Part of a small language model's weights: width 192.
Each number is 500 + 40 x the weight over its row's rms, rounded and kept within 0 to 999. Layers, rows and columns count from 0. Numbers have three digits each. The size before them is the row's rms in percent of the matrix's.

# down: layer 2 MLP down (transposed), 768x192, rms 0.148, rows 398-433, columns 0-191
# up: layer 2 MLP up, 768x192, rms 0.301, rows 399-434, columns 0-191
down398 105:550498525518541492431526518448511498504462516457494542477424501452524609531498563519550440559540522474482510520465501397513422470505532522566512553438539434475496521438445524478516543549495513518491473486501516498453414535440551486489511519557485468475517491528546432478490518470426486484494509543465550470570501489501446520490551494486443576443481538438542518484536448470497399466539501462489455479494549538519517490520547431420551503512431452455511473474468532506488478534469542434451462525430477534506562540532524526492553496539452477547577488480472517515541439542551474589
up399 104:443481491493481450593510504479548491493474476566444484435494478488504602474553476440494498485495568526571491490500544559520486500487472489517492501512512563527522473544484477542479464417471547534541562481507433505520539469484447554565486466446608471479518518549503435466555593485518474520478532522524491486498514473462449550542517498499307435474553439507455536521520501475501475504523526514501473497581503517437507437537492508506483482537580581534543453524503489485459486510521476474523496485509460495539426509504518472591479495475461535515435529510434551481507500418510515479
down399 103:499481482522483426484478422554537516519427567470557477488475520457457426465484456427484488501513513549493519551532549576444483534497481463581502454466508538468556529424473477536554506513494554522460560523508529547488513512594490524550479556492493539472471568489531575443462469424544520479417505535485502437483589496508553533525471469485482504510532567440601485512485427496557494439543496521519545475469540536454517485522476500489450519455512557551487512544509443458460375440528541467438516450485518504497474486453507440578523486498471456507557514546506493480521506489530534475
up400 089:472492451410514520522461455529513438535427522493575547461506414435449519448459422523485493541559561525544544469576417390526534515525520497428479527491475491455536482540543442512482503478479506493457452487536520509495467492461529521471458460497519567511458476454483480578382442473509484568502469545539473525475515484490529451520486522484525536547514509518416547493489440551441510491503535470513447516479602574502506511467450560541470420484481520507499483518532496516502486450510545495527450537547488568497492437501563464499529498547561480478503475540447514513534395482467484490
down400 094:528476410548517497511449610478519398551506418467461448484546550484511507555462561489521542432501552545508527504511580458472490515486427490523544475513465541385467470458458497463484536471505467489481542506450593473535516491488459527528543496525459515524488424507476494544515496528591452516481506518414556548541559497533421461439450462454474430542550497510526505499541488513437524547473490512491534538528530474533473533511511444458498459555538506466504507525496505460472489459567497500444409547547560524457526455518555446461504451507533511535509483460555473523446503553469474479
up401 093:482480468459523543501485464525497563497506532494555563485521597554508488503427506545542531477544539509545554485486559452548472568505568471495487501509599501519550455520505536559505529409492479468500471437490478489467429449497542446560527372438513530458436403519536463525508533471448523496525514595504527440511507483499529589505530572467477431547497508470478519488527464481558504491503527451532506461521452432458411524516477528449548445442483524496474448479469466493513444448516467484530553427487511503590485530481510456502516482566503546547482546516487526489565493500522518476
down401 094:475524454540563508543423500498527506526489498545489527479575496575487520504489470499476523458518591478537496568483488525507463551509528466514578499451520451534550459541526472604544476532512558488460519525533496479488544498497568491492433445468528553494488477456532418408562469487377593503515484505474476539495538469522478554427529513541496468442517537583502519494510525505487568443490555496543457513558468542572430499522490524566509601505475615470437492527520470470498488464485518475442500453475538488481457464502528510469544515542470493544448492445455569490544467499504504507
up402 100:473500502542452472528491508523552500430523512496484497530512476497454546587479415475584426457547546478515549471524478438505484536514521426446499502498472488479466482551491521499528446558530476510473503411506483413532497555484519449488509480451554464500468477549467490519507489451467486553494476487502498442437509543415444552527520551481505440404516513495481494441445531423497495562499457466455551612532441502487523496517515533496624510492554455530573522437487573471523431496479506453545491531502439532504520464442501503461508538544490445515471528528529460485480624501492515469
down402 101:446542538501544459562534420583443523500572584558482431473460501483433503439478463476523507503537523414590486566510492511532496526503505457460535550557477576567464495434543430488490484513508531453506451488476480538588538526490500545528532463475504486554428502497499501459469510461446532458500465405520494484530596544541500526533512485586463512537498477466476403517535457548510461476522476536480520521500507497475544548453543535540518443494518427517479470465476579562461469542417548440494453478472439466512518448515483446462504500473552504484541489469542477514474536492518491512
up403 091:491480520528558523413468550505503518525561558494513478492545554501439531471515457496514440442611481558485463461505453493470426556558465494551463448478545524508439526472478453529432495560483517528542524498476512508459573456479485488520427491464444472517602513493537505556486454489483515504472529496542517427489505505384534532439504531624501455471529528470518415545545511554521519474447457510510527512528494496528441545487511499512450507500507487491476505537474501546486536522504449424455519554553500520446496489446460450434491501527590554548475527450443471449546451510426529509
down403 088:551503476438452421482432485529533485452456484479607500494480494484552524528509504557574513521530547533445480530497481540490507519588513544508531505531475497497476546530565510582519409534575487530525523491492453562529498445485526482509547484451581467483481533521499613523423546515458505513438495473517493525482497482552460517500466532503498477520519545443435483527491513523467537531461508571503497495510527527502477491521534566524414567488511483547531463555479513545470535475435478459556467440447544462473521457497526550527489458525525506414504523580445548603516537607440515532
up404 093:514457469445481470519499479558490482509503473516562547551554493531443449521524596421468531485498469492494529479526400562483547445543489373559493536464436536483508572519509526487425511523466454422502512497471474490469586473448446497539547533486539513482466424526519525500496541489453520469508510521486533544550498575520481602479510457564510519539516458425471520514529423468459526519451479494560509484531524567471509445481546497487497454445482480457461516533483490562439542543500465526476513448572456502493472470542551503482508478517546505522476575520483455543481473628509474521
down404 094:502471499428523463562499461505494514453521545490530462519445446520580498512524499523511484508502459504461513545501535536464475469512558550350487511446437476486470536526515522467517476520544530523581525445541524502474482635542503453551543531478496510550516470583497593543491455486539513471471515532481491549480435532514492542470521553571455469454475501484493480452446490388526463469459502474577572483475407512448461455456494513520486447449511506485523514527460473512489454508503480466428423521510502514469403420530517468565530487450479467452495500485579500493541523491468474506
up405 097:513477493543443522427565507524468521550526517506510502530463516485498527458514459493557511517407512504534458541469491515506584498456475487488533510496447455463485465482561564524536534459513518557511568544536407494473494517490567534516500524485447566565510522512529481504483448494514531525516421516511453483508516605508488520493531454474523479478482491546499553501511403518482559480510530474478482520519506475565531532565578466501416533517434509512552491619457536538572535489487534575511468599501436510569543498510487532503482470473482470459387521580518539492472452479598503439
down405 095:526480508517515579523522524417520500475474483513494600503537516492558578467521522438515510501509538518538563475482504487520514521425551415492521531533559492520435510494531463526567581500471512515412533521549541520555544526522498473597521519475427474469513530540524551488522543441557537576527506578477485577526467514425543490501484504501527621456468452489452565496458466482519490478450509534451525520492558466526436523549498512490454560532527494519462528548460560419479477542506502537435505509445443578479570490528497544477516499479537507466517581467491512462512581487476501462
up406 116:467536529461536523494445620517503523458498524503579481450489448535518483516444523559499458514505572525482491439456565520403536535399484473471503555489538499500500437425478500483520527524475504499439488530587457533484428497456593528555554540428507507451484469460521501458546491511465464563534498477448483542561502475473463530476577565544470553476516459536475439429471558442519508495553447507503468516530494492498459495473529527542477445550477489484519438534493480488532487532466439480535469410465523440469430537485568532477516453495557527490479555547569553495503532475487533499
down406 112:537494538417503517477535573514522536453577497507520519471534503486582464435427502594566494608465523471479536526441474489506444453475485449434495494528521493478514519524547422544430503535445578479440530510532501457490491441538523417478493505506483554539496493557535479452519538529523454477508391569504513492527503550477523536509530505508538538501493462551528463533467551455454496399512506553479505531509515564527481482515473497543461546471607430434481553556491441526566445532428468533501503475526464504509455537470502467508528511569451504464528511499487544452548473478488516538
up407 096:538487489476476471434462494531537430521433489464479530520514530523526443540422520445419455479494478507497448390455583535563495418503553523451489452527454493530500485476482499560466479460501516478531502458458446536535507513563591477438547518561468483471480524488489490395547602498506490447465542484559550497542535449482537527508531520527481564495539473494520504459525496422456513516468523480510479517512469486518503469496464466553504520512526469477504542539572494429440557520517580536471524520480475518534477524560565534562441477507516496511486488484528519499540489553460662481
down407 103:506557543491475498466501535522505566439540526446491490536470513459481482462441556572479533440533500541518516533584506441502559452440491563457468406486508526485456505493441538440421471478522508534463528435420513517505509475503534512579522548519491461558550459497425507451542456546489508486453456475545552494487544485543538458543431524475504482423428527499515528490476447499489419451492512470546451449499491495635521543494543472592491521497561524513552512493519483454519567475470488521465515524537496477492550513469508561441479528526574497528475467523471585508518526425470547467
up408 087:516397465534485469544510482513560515454493536512530500530469506459538546500507474501539442476496492488501394478485544549427513467397557519529509527499539506536422561553516537513544464548476469500476462593551493441499522528529434485484531536514574499529558531551505500507489522509507406512510518467583494481539467435522484514508476498503518522506512478352602506421509459468469456544464530474497442540514505501559529507504515479488542547510467512468500417547452512450422518472513479543506432516457504538512451456458437497517625513426464485526485512516473491539482470457505499490
down408 094:526467527514404485523475527548553488508462482453465480517498480494491462492536522503450536484439489541535497519475500461545489543470480548472552490386470489555536472532381443513398512526495461464552496483575472510590496482525603571532554430519483466491508528448470561481567409451494469524506450465477395448526435488577468443475486418489532529514442504577568513568553512532528544500520549501487455509472453474533440520510417531481500526508532473534498519546472499537479546461544476505478502497515460511472519513496483460480445513535474518561454457510552463535487497518524505520
up409 107:480529475477393491441449489477487473543488537523510504540503553415512540541499478438460485509551499598445483525461490538532464538469516488526517456487496539457466531480474504506427542537473497546479548488514485523493423509494523450482543511511521505546498502505497444584495533488477458509543449417444467457506425512542501468416522452528522453413528554427430517499492569531517466464542577493510528493413512595496457460573499480479525513561599559517581464426493503509455516451550550518534472550536538458491523477517538547525445504538498577533527504517530502494492508436550464475
down409 104:438576506494422495528504495445467533521528454549531492486560434444496507550498447538473503521481475523480552505420476477574462497528463506504536457463555518467418567525524544558448437547493493524490494494503536513448438477483517455480425441519541537529441460443460526487474485485492504468561495499487507532507497530500587530479462495513533548492507556539518521565468566536511506548538481436544545496413466448558551537525482458504531489530543576512500562440544484463511457514546490565563511550507541466428518506502438571528470539479610476504478572511449495481451469534515480599
up410 094:457406490492469538503614489487541521575446457392538525450514572500504578537490472508554455514537451553520476476469530530410515569532542461483478539503554538498561520524464446507513509545526492465447510482563486508487465478459546501531539521411538478509454521518485464565531445465512500530515506456452565499552494412508545559445465506487511547523472430465482504557453457509537493459466420516504472517481494547540446555504582544451558539497496422496493522499529510506515459495489519505548526421571456523427514505538489486495475471528418503515484488499519515523525546560534417504
down410 092:532439573487473555572570552492499557481503502533531450479559542529506519492512481576496485455493484559494462515535542473449457531451524498503493510497564512443470495491487503501533562462476471492534515494515559539507430447473544536480521532561489455478552451448533499497537513517437500505457525552546566451498523492506529428488531494560462484482603437524493481459525566510501492488543499526559538547429521521488471452489477451480528520587578479442495597516564487486497458545508526452436519460441487477417574519517538430555501513566539546487448437460576492499498497432595483494
up411 086:459490510474502548501487591573488442462507511466493562528520530470462508483560490549505476464536539505567467447481556486483481397533526448503439529489475454481431533473575530536482484474546504493560484492441483538519471530525541470576524496505514549549513524579496489515542478448472499527506552518532506490492506468408411482511473514547502538506536502520568492499516466501532471548474505440515506520576408563552487488487647495471437425505547530480509481483472504521460511495487477514469501522476459463498425580476437595427523515525591459501524450562529456457489461475513506445
down411 091:432582508536515502519408564473501429496516544433529496506511535471488470481530457524437427469560459448550497555494534549457432502505587525444505525541478540525552459563468514491511560483483498462489467488481531547530494546389420546590539545546452500555501441529524505442497491469475518488451448467484513490556526541526469457506481549479464527589493483418495509527517527486488536478515500599586508479477553531554499503517447455469536547484460443443461481516548451535472458460418471525494486500454501514455534539457544505443506531515524536453477450493513530530546498532432477526
up412 105:458504532524500565501648494423483484506561500471483472537456457512497460478483509520503504498500482562483501508471488519493475478553495492485488459491536543493471550474501516527442442475566557505526441510474502525484531490528541477494494504567501503455450484493505549506495519530546449459530522454517530481506482481453526496511539510499530528484481456481477521430574502460494461516510508453464494462541452410542484477489468486618522480480535462479550476474581656460470398522498504488478452487525474467577556515577567473574520449443444496541448501456539381551492510594517524514
down412 103:450514569456530466482481452525451479522515434516579464461405482418593560509499491514512569552572517512497479525463505526541543496563556541498460484518495563430521564544528535471538500440481539502523412558499499487492508455475530453460475490505543419549460460435495482483527545512586487539473521484491537454517503478508493474530426444475523448463498598466512569493513593473499494508444505449520492529509506462547485535587472540478514485543528581513501480451488573491485466475532434406455466516531450526573495490471496459500442532513534451534539476472501505561553489469503485508
up413 091:504449511510555485544599460429539442481533513516491479575446454471467537542412532476573477535489538467499492510499502489487544445505522490536427493523556533554529504424475496494465502493485516443515493506603482496512456463483469462462491462478554477432562557514463470485482489520595555428480500446522506483560488471495548549474523569421536548502454531492507519527471513499460500555458460392453555529475528522464533518540533493496501517491496592475471477471453477455489554578433572482495482445449503473462490446536519532518578459543554454551517525549448494452536461430529500513
down413 095:560581488597476482527480484545591460428491473537431515513532518553505554496475475459563554456428528440543487504458565486481525482514525473581536517438463537465466456514440459532485515511517492462519506469478537494499550484486492545478474561496443514479530509527508524387495502506488495458531513530518575507495526470453507471508432474607535417488484464526508491495469490478448374484580459542522516502474500533466484513498469522491515562631539486488560535556498490506475438480407496548509554530525514506484557511448541485499549546509465508469497502505468576481488439489445491539
up414 089:513418556502496460472540613505469566517443461542479511505515462455491389475505439487393556484565452456519528520453507519487520480491477548527462518486464515493480515565504484416426508485431547486524530481446519522495447509484448593526509509490502558505456499490521491518429509481475542452541491550451479522471537523436453492543489524544497488503441529431495433412496499471529481514456521472458431435509535593505533518553447523508558462502496493489510525521493490443497496439518422496506483512456521554500519610555480462511477479496468590559481562537546556499486559499483511526
down414 097:510555483481475441540454450497525507456431514446490481509619565551507388469517495534504552557463515445523448498484489497476572479513499423467501508511467484477500526574528568486488502483481555414428512525431520499538534518419494481541539480490429517481482515552477534477523519528427497481459489507550467485528538492538522484510516562558489472429504488527532554440427498505554540509475550503527420442469508556497387464488459552537518463548534579502559479503429488504485509478537551465522510518539505472438493409495506503518551555513508507459492536507510606454479530469513458464
up415 096:524486638484486533480526551468536573513517481471545464486470464543525487526510477451552537488503468573488504483495581419438503466486527611489506522493528523463487503529507496528543506460470403515459489492596487461403443493463509457488453511510561506545514451524485483505444560497533492511521484564472514491492488496511508441534588516509507510515557456541462521534585532569522550593483543507474495505578509486500489491450520483488527547450483534559508522519518490615476588522479534544481514492511461497581422487495500471534477536533560474426413469535534512486529507519499564510
down415 102:499470531511469509539442519453518613492565507497620479489511489489489475493495461478561496496551515548510498531498500491406483492535379518481557432446495503433477451497468508475469560476478479464555584465545458493486550476498521485499602504440535527438489519463503483505513527468540493525497501526486639532530515459466513477463499594492520500561501555511479487520494528644441583565490519545493506448492487529546476513504472483450485486492506508493427547504522509541486540428531529445497453515523556575544464459465498458536555478434524476477473504474472475478526489521466528487
up416 080:470527483499509457485477504526442473542536483522573522477460516479486579488552477536471493508473506551536539454541480502494571518547447519519497491501420501518494517460582577480462512455476498446540494469495509385549493544443498502452468545547455543515541431511490540499488550487490449493506451491516496461507522529513422486461484485462504501552539506472484527410505477557473533475557440487482514554461500472500359559508467508477525548495536466536512549514565610484531554440503467424537485607513515500442534434499464499469493516514516491527455530587519369435508527509507506483
down416 089:569511483449547499563554485529505520481503503543439440462517479539562475482494464554472503567414528489487441514451492494520494464485491468515550548421496501508491497520455488452448501497467508532527507500557516574402481579460432506526490503525545530467502421516506525482534523543474554486484539523473506556559397449497527503552506475516533514474511483485493432514542573573517470489510510510557490588471467564494549490519519509437525518492494482486519440524513509456511502377458522448477456538484552423436532443407483527418525501511442551548502568541572565507460467445517488517
up417 100:477538536501555534522463446567509550507468530507533490532432473509556425496510466477464577519564517521527559490526585572527483472531484496448488501564518488547461511523526438469432423541480446472398546419576463465542522489494529511545522486515585558521547527512535534484535466502469493471540465558560455460564532508550494483537560574532523486551479526487492551484520429472492499445509539488551483546498474504500460439522490547488480525501460514481471485442505527522405533547470561505529559562550502533530440499509511433592501502531502588507468443476521507484461475511587521469
down417 104:595478527494527471521502485488531518544457583536474493508475570555550445585483518556459587517498511575549507529557497547528576424492514539489556502449501518492511516442530523553484527483514427446484543447566526480564478545399465513540550566501525472473525500508522521503556522436453466490512528495502422514497461545525427500542473512501434499523474467472506550467484484445490483446453509554433523523536487508527504429497512483511577572521521512508500457456528532494451569548469440556500511458464483471493455506486423514597482493573582451481509455526501511425461510541478469504
up418 095:520513470444540463498533592507526491543523533506458517578540532480470512497479501544563484448567615498531535460500452507431532470519483433554530497505556485457496569536447492538548532564474490441453568516500513485444484437476556497502533468502489469537518557492501464533517486496501423438498447572510525543458562537494505516492557527526488592506475531537626548477472524450485484565493500485488539473473507531551428586496518553498496509467452554509490473426451523547468579495489487432506547465474471487511548468540517513535542490484526512508413510512489399551499449478550470538
down418 097:512534525479526480569537512466498442435492539556554515508507482528527444520563545467468512544436527534471537497454495457478538537447499527436469569534577512473477529475515548516459555521463414475545443484519525461457525488488505467508488536530551520469491516498568519496577433532511507450538545484534564528443497482548538489500568502495424520521462536453515500439475412458490560550507551542510409492460531537482511519600522502517453535447503520412525485585514540550465552541486478441466529494483504483519491432474509535522532497441438485498515461393543507436443474562514480419
up419 112:484534426430577466509493480538504433483527463537492507513565508466476501438511552469541466417566493461513526498514533435573570522523440508532401514494480512576482464507455476428520491526494470422513476451472500516421399466485465528479426470495504562460582526542432459483469501510529500458540508463499501459446457527486501461525534518456489472509560450473469498546532504569477522509566528553480469535488524517438488537523474532484523470553481548505565478480456514453491470513581550574472468491502484537496433503440569471434447498511522451496514519468457530483453541611482541468
down419 111:474508488441576465498414598511580454471500507503480466595502523556506521541480488484585502537505437556506564524461486401533494532468560569489476460596524530479538528535545492599497444497478511519497520437541478530475543509538552545530449495488487570516524452404514541461600498484479519530559517544505486483545497521533527512488454548483481500574527567444536484465485447540458512478485499509475531495520518481494474552494532498517479485457523580547530473462499553510510504539616477497505545525513527543537509547516481472386523532568503507464507489545580526461486492485491494505
up420 086:477416457565493472479482522540540518535600489560519542505489474497453434494493525419539569541460487501504537462535459510449492445480479513555392580473518444452525512503476449503532487540508469514460402535502504487404500534495489525457458432504564510473483476546567505544532537502531542520509512519477468506482428526489516518521488483503457498505461492521533509413495475466504555449481540478497417514495564523506584537522531506509483495508529462476478521544430492528501505507476561329522555470442567538511447515483475521561475503482548523469525426420516541503440477524484493525
down420 081:435525591561502500620542496505509481481474456482488490507505496417515506442524514523447455417512524536460478528520405441509539430521456491514534464522495484566591476476506495483459484496522510544472556453480494466463450476522545480492479507460504506508489559457471538539480462485536438542523528493472449444401543528499510442551483553494464489403451515552483504555474505562496533406506515515579505476495495426498445513502455475531519482505568462589461435520493544455466485426510425506496486445515510580530493495509440460507476467462476501456444444398517490540520523485497495491
up421 095:591477569514580534490530450561509484412566503447496544518467395514544468514461525468539484423588486523517478506514463464414583538497496426529504494471531484512504532576500554491453496459480485512509484503458456493496532456507542489483459476453506480454492522518544459445483523493469548491494426451487576526449509546402481588562561513458531468439497495520539451480518513480458601506535454495503544444475499462518540490484486525436460515488482537488498494545561509501526530542474575510526469527552446507462479458503465526505519464481529459474474528520429443432561514510541469406
down421 101:526536538480493480464487427531473553499540500488516475512451521536515569539555566428562429509554401484482506554515488543532453504475538520564499554453548499497506536532432473530445448483453547522551484563496475523509502438518443542509487438524528421464475502490455478490447508498470525520559435526500468542546492504456500542521459441561466557606418489511481467500549475427471488462479490504535496523564540532432491556543422444525519493517468571497476475508507477520467520512500505460481520524520568564561545561492520491506543569504515524538593524496591543456572509519471539456
up422 109:476492461554498503423525560486536466469543539526453465472517497432528458464507482497555561498512480538477441499522531447486505552413459536518509548525529460494475455531481464521519503488528496537520474471598527484424503429536552490440503509519473526561473481543478527434530454506522523503514570539479478449454487508454518492456527479474411500464489592518521546420494459550445540415494459502487436429476445494501509554557508511437470410489447541481482534551563502517520467434485500426511520450562584546473501505461451533519438557457570528454507499490460521538527511512407546540
down422 104:507474503503496435574454500475500481497483575501509447460513470551548586479554464494517570498458453496525470543525484415488502563483462502545555498496542499456501531519610454463562460560506515516494515470526468430466531509553502494523556511527421448412459593517483514528525482519500460545552501471553517440517460515521555450437570485443493542475466462509490482500535452446396507425521474495486485495467513505545544507502523528487534505491467417505467471546456553528411493511488513477490439462483545511547462491515534501505546498454533460570504497443538571577539533499556452592
up423 098:430517465539494505484502521509575474501472443543519446428504546438572512472502458551540547508478502575445464520519498473449491502468460439542539554520500548573454487522544555465559504434519501496517494461523464501472533486491508520471543446458529529467558526486476523526500519461446499466514564416504509563514488457559556494544529494479435550460513515560507514585486499525513520485424537455527550555523457536470485524540498481483508536508529536539508509478441603453532522451530541478448458577500524515594506470598517489498475426528419404438550458536539540550528512476554548495
down423 098:520540487530577431471488533462568483575496481530450604478487536531518493546431500505508477549557449545432502505536506493434471534447469433500536563520523514586485446504483532500506541517467536475479522500442503498496530462423522586450482476605487560528493457497527552519530470513572523439464544482465444500532548419548465550548567514456564470540468552510464505507509514442513575509486494546550507486493497506519496465544475541523560504498474567447504501538451465441492498455545483515484580533524578538509475444479480448568530487512453517536419515465568521531487568530513481497
up424 109:512514531477492538575507491501572469502518555502488546503436502420460465583446453464586564522481520506535531455411512432471571438506530533519528452562500462469448465459518458466512480487529527531465483578539467501509465521469518530496452456553528474463534530477466482497435509575526522524476426472549428450545539477505497550437485451473475459468512437527385470563516534477464544401474574492502446527394482506521522516532450520527487501502531467474443494519573467457483495499464455526559514519497525562499458473480486475506507570470539457507500551485432465462472542481488445521
down424 111:504445412548517536545522497513463516488470427548482548475476513550499476487533465450505524431549460488421516482458521518520565484435520503498455436500466506483420413460570513477533537480489449521480555494515460494564469401510454509487447528509476490534484509420467535574499461458499437448547499525463455510459464512467477531533524507481527569514503534514494458538533594499509490517453511460532447526449488424484466477429468572459502540496487489552513513477566469431506456501506466478466449462520514582440522499416528504496472530435412512533432513515397496528465418472491470518
up425 102:511503462392501516467499467436526524514519507533487455445466538480587557543490555504525497497536507504480482485459473510466484485519546488510531492560417440492487485536521530454496502493474525412541500546491444461401496423529480585559476478495470526578515532435479470544475499503509496552453402456532489502524473551459539504513511480476488473562506554477534591457506495531538464536493484453455468485546515593464428457458475516542532457470484530535528447477497485512511541492491484539524468460413524477464489544461556451561436521448458462467404443517508488470484556631506503478
down425 098:510489484503469524447553491486548458460457467543521551525556489497464453502459546483487545542452497481519472464620496510485505562531481477476517531515465492479484571492545529530550519436577572450529486517543449525552492463491449525526527493521546479522586424487500513505535430441570414514490471507528486541522466497481567430429496525444538528480484447463552524481451508544556514521466531508440497442527576469408460522529477480561493440541551494466506521554492543456458515479445486478532555497490454566445486481475484501499524447417528451459561535406499458523496595456496456491
up426 103:502496530514438517487538445519532488508589498507469494542559516517574468505435523490523464524540475486500481512428496552522504532496532532505510491485512565425501511509559477503543538499521547475505493421528491473561446449533523412437397508539441462482488456535404466489466486439529511451536497550523479529529434472512504467584467524525531535486570418496444500495529474560460507544528525522489494530490524523440448463442546534491369470461445572516478458466588514472499497535550534528505492464457477462469461473471510483467597488541454543574530491516520497539570542434481459543
down426 106:455498443488440410433503496475449508522484471534426450480503438505502517554491525479473494547506464512487561487501473509563549538499576514556533545539426515462468542468471547484504485540444494481468498459422540502454482465495474485477456523429545499505443528487541568482508523504512509431501466537482526550553543477462492406419458376526482531544532494564557503494467553499531458594501520509424455527498556468535508428550525481480454491483470482423501413512500510527508429485501416514451469445500400467525494512495531442432490464466492443489430471507467510526524474502504502538
up427 094:483587574498491470539520487521510451479516488528488490512534494443443468474480490529536504493528545504469459540425451527504560499512591557551493390462502444417451510490534509445409574514477475527530550478540460516494512517460503549511535518559511447567479544466522494511458485477452546383507470515446507480552532540503514533510493510536522511438528477514457504539525483519504465542540540494537517425530562524460492514505528607436538433576562554424540491461567617438461468496489506570492478498494455486502506488506546442512477494516461560450508543440506492513509542500486524531
down427 096:490508492474487527586487478508540528550520496458563473516430479447525567523467529480435426497467616506493568515505531519471531500551501469507457477569514541545498544477397518402527482536483527541499521546497497532492476492461539522432515475477568603500436405529520491552506487523546543494551508511491499512427485426491534517449475464436519535508470520552471494504478384463502493482498505516466543477489453473500437482512500515508561490522503586479526533505529388428503444456537414450499503526509510471445445445524491472486485482522459493469494501421513461477512497563495566556
up428 085:537495518550515504506449504621541465541520535521499499522550527549476475470520507484492512496484503497492504447466531439347544483510510473529503477491557468414430421550392546491503514474485476490462514492458477456532501440478516467532509401530532592481442460527537530512488520469481451536492656562549493454518498470488532515519453442490526544497459521499521529469565496481517537442478503504469475529510498502563522487512526555506507444469482489461450490569553467557475539519503544469437536557475487508500506509469474532445543520465549481530521473557473504603522448554516441522
down428 083:448448522558507587480501474636522487505516557527498497438493452505462571481524430475471442545500495474451493500462485479466496432553462493428516523456516463507451471503522501519462477419519544590511445503476502500515532516472515460524454508439497510566527483498517481461484574432530502479448463527541514450480464512482543541501590493461461493484422473562514419464464495581532547482446533554519472430533508532451477481523587546524486448449492528498459454396506497464510458516412474457500500525519446577455534489463456541498489472515477476466576533485456527558494465481504503542
up429 108:474457414468506481499538497503486525566413457486472488485503546468538487494528495484517532472484522516426512497515503514507507553482453377512378491508473532532454484524482476560497487529484480531509512570525497474427520461502523472498526494498441571519458525431408483468533478478503481490487476430518448487523521463504508585444531442549480547542455501559440477593509581524574536524504485423433554570473495538473490528566568498487511497485477565459475533585505530460471565479569441441516528539505486406505511509503496486500504532501483442406538568490452481515479461529514485501
down429 113:475447474465517507487509483512485526528468480458452445425446483469435526522508537476495539447446503531494548487565514441544526516455537464499424509505483482575521490537444502633530500532457494532515484495534512527508540489430514565584532517442510551512531483454443469485477466459496483540455425478526427438482542427488463535510513419466449531547492530460472527562500511523479549549515525494503541543467498493433437550523516488513503470461508520566518427542505567462480497457569466422486485552446466467477485452448498458470515520465525468399523500501428503519587467534526437583
up430 100:454523445508526484499530539508430481450498542532538520508496544495499521516510468470464546374507497528450522525511486500480511494449497406451545472553525478526440541474528453510406494494549518515474484493499464486540529394479535545495506489540517404518511521517458493566468509449487552467487500517543476492492492507517516489509477489474528459552535562513474613550518414453506553501530614454473506427426546478488499515569523446512534544496536567456551434440463491477469498510474451557455504488561579485528508567488491470512512492411482479452551480505582524465479521402479477532
down430 098:450480453507519441448549492546465486470544523509544521465443528458503487539470477479510540499513457480454468516446527449452521581485479437462532566466494548483475556428484457460502466516520491539531488513493518520536546502484494514449489498537513532489500506531420451478494531513528490534514447502520493536568493488479533510488504459521561508486539473545525522408500524656455455522511469501503494508429592506486546512552465418459535526438490474544568440552441509546472495469417596450428538480601504453511471575483497494458550504490505431487488456501518534455530542395526551488
up431 102:501502528455503541491500490534453526527486531457520412522448542520450525554530507482451508492484575526548532548520536452499497472502478494528496523462474472524487403485501517516472571491587533491462551524543509481438533502452560477431539543474525484550480431445534501536463521503478476509549516531474542521457479519442483528416514491553470465512619485513555424485558497541435520546517421540452523450422528495425523481590445506508503552496514524512496462523432481505472463513515506560553518548569473601443549506483464475533533486529527501505507500576414540427545528553470443476
down431 102:533477466466491459515582509487486461472539440506535456512462465511496433386574503546533475458538548503488563515473519535474443507506528458511535434416464437494520467578525531483532537525436492557471549520462483538438595492467498467441534567495536411472411482485457489580528493549526541528536518508461548540519529471472463479470505481512427468546454523459535515530460545449542554506486475455523549475464523541486516504472483506447475465501518512493386435534480482469493565606552517477470535495492503510518477460478481525553450496594508487557540496531494515533466481483531415497
up432 119:584510507501428567470527506518496460555476442618518457481438525477488496503467513505520536513515526532441529489448488496550486469423537458466559471502580513504538496508511512539549435444480514501551480472534516479495457498537559447481543489427556457484577506485451497470463538502534520477470467477520510522399523465537450509488476605537502586456530483500464509491506552523460470456513519551597451515545543549414543579510444539495424488519521549507566577492499534476471529476528557541476460448489514524542457498506524518529535583397499492489509505517567508482482532468447483523
down432 115:489574500501491486502450453446413499556515478488485633433441530471431514488514474454496506471486488455413449509490468519469448522533465480518641507480546469480499502452541492542550511485478513507488557516482612514497504503478518453474559475484516593450541517561442505498523538480521563447475506474480569543458538479484533494431552443563507559475497555529486496536596481403492431450464469461560486494509478497495461496527507512430520575457522559536486528528514567451494524474508488465523521463492427478458505503469560486486478496512513521555474501550485502498522558521535553531
up433 101:515516521481622535487437619397516488558560475507568514472490513446526481467462504495464542526480472509502554483528490500448500584507499399543465472563520491559502501443484562517469515557513479472499470480585388516516426455423505542555495533533504547566538522527485524543448472481512505533524470515500553501514514497502479538554537499507535532497492533528524505448495463480543502480484572491538415512468517464462486482480450512493513570510563514502584473531494462442503516506494469571533455431481522477508408520537572529496503559500509535575481536414497496468502535518556536530
down433 100:523500506501500451485430504467513470471531475563497572497510531524493517449516465604475535424549456463495468504507480484451537552469508413546552464482451550530505453475481515556447497563485601469551512483565462494399443446552500496514532494527512502590483481519489478458504458507499484515589504466474423533456546503498497570490501534490501458529554493494574452512463510467483539492556497589503539565481553469494515470499487563441529498543478507529524527503512515518438395564564550521478525457476495571499468487406479517524459503410455477540499479415471529501504538452490442517
up434 107:497503515499483464518534465516474498531517569525512493528510456519561433441548486457416541516468514445503466513569458490520456465496476516507512481482519467513505456453418567513420613441559450465467502481535487404547476558542486588443504431473497507567476475494474451456493510462561507490546442513454541469468530547471467607543422467544484440531489514491469505484545471494496491553595464450475462427499494522516492437464505458462439464606453485458516546541470480497472524503491527467514475451522491484460469541527495552505451501583430520520461472510473452500504472534467476559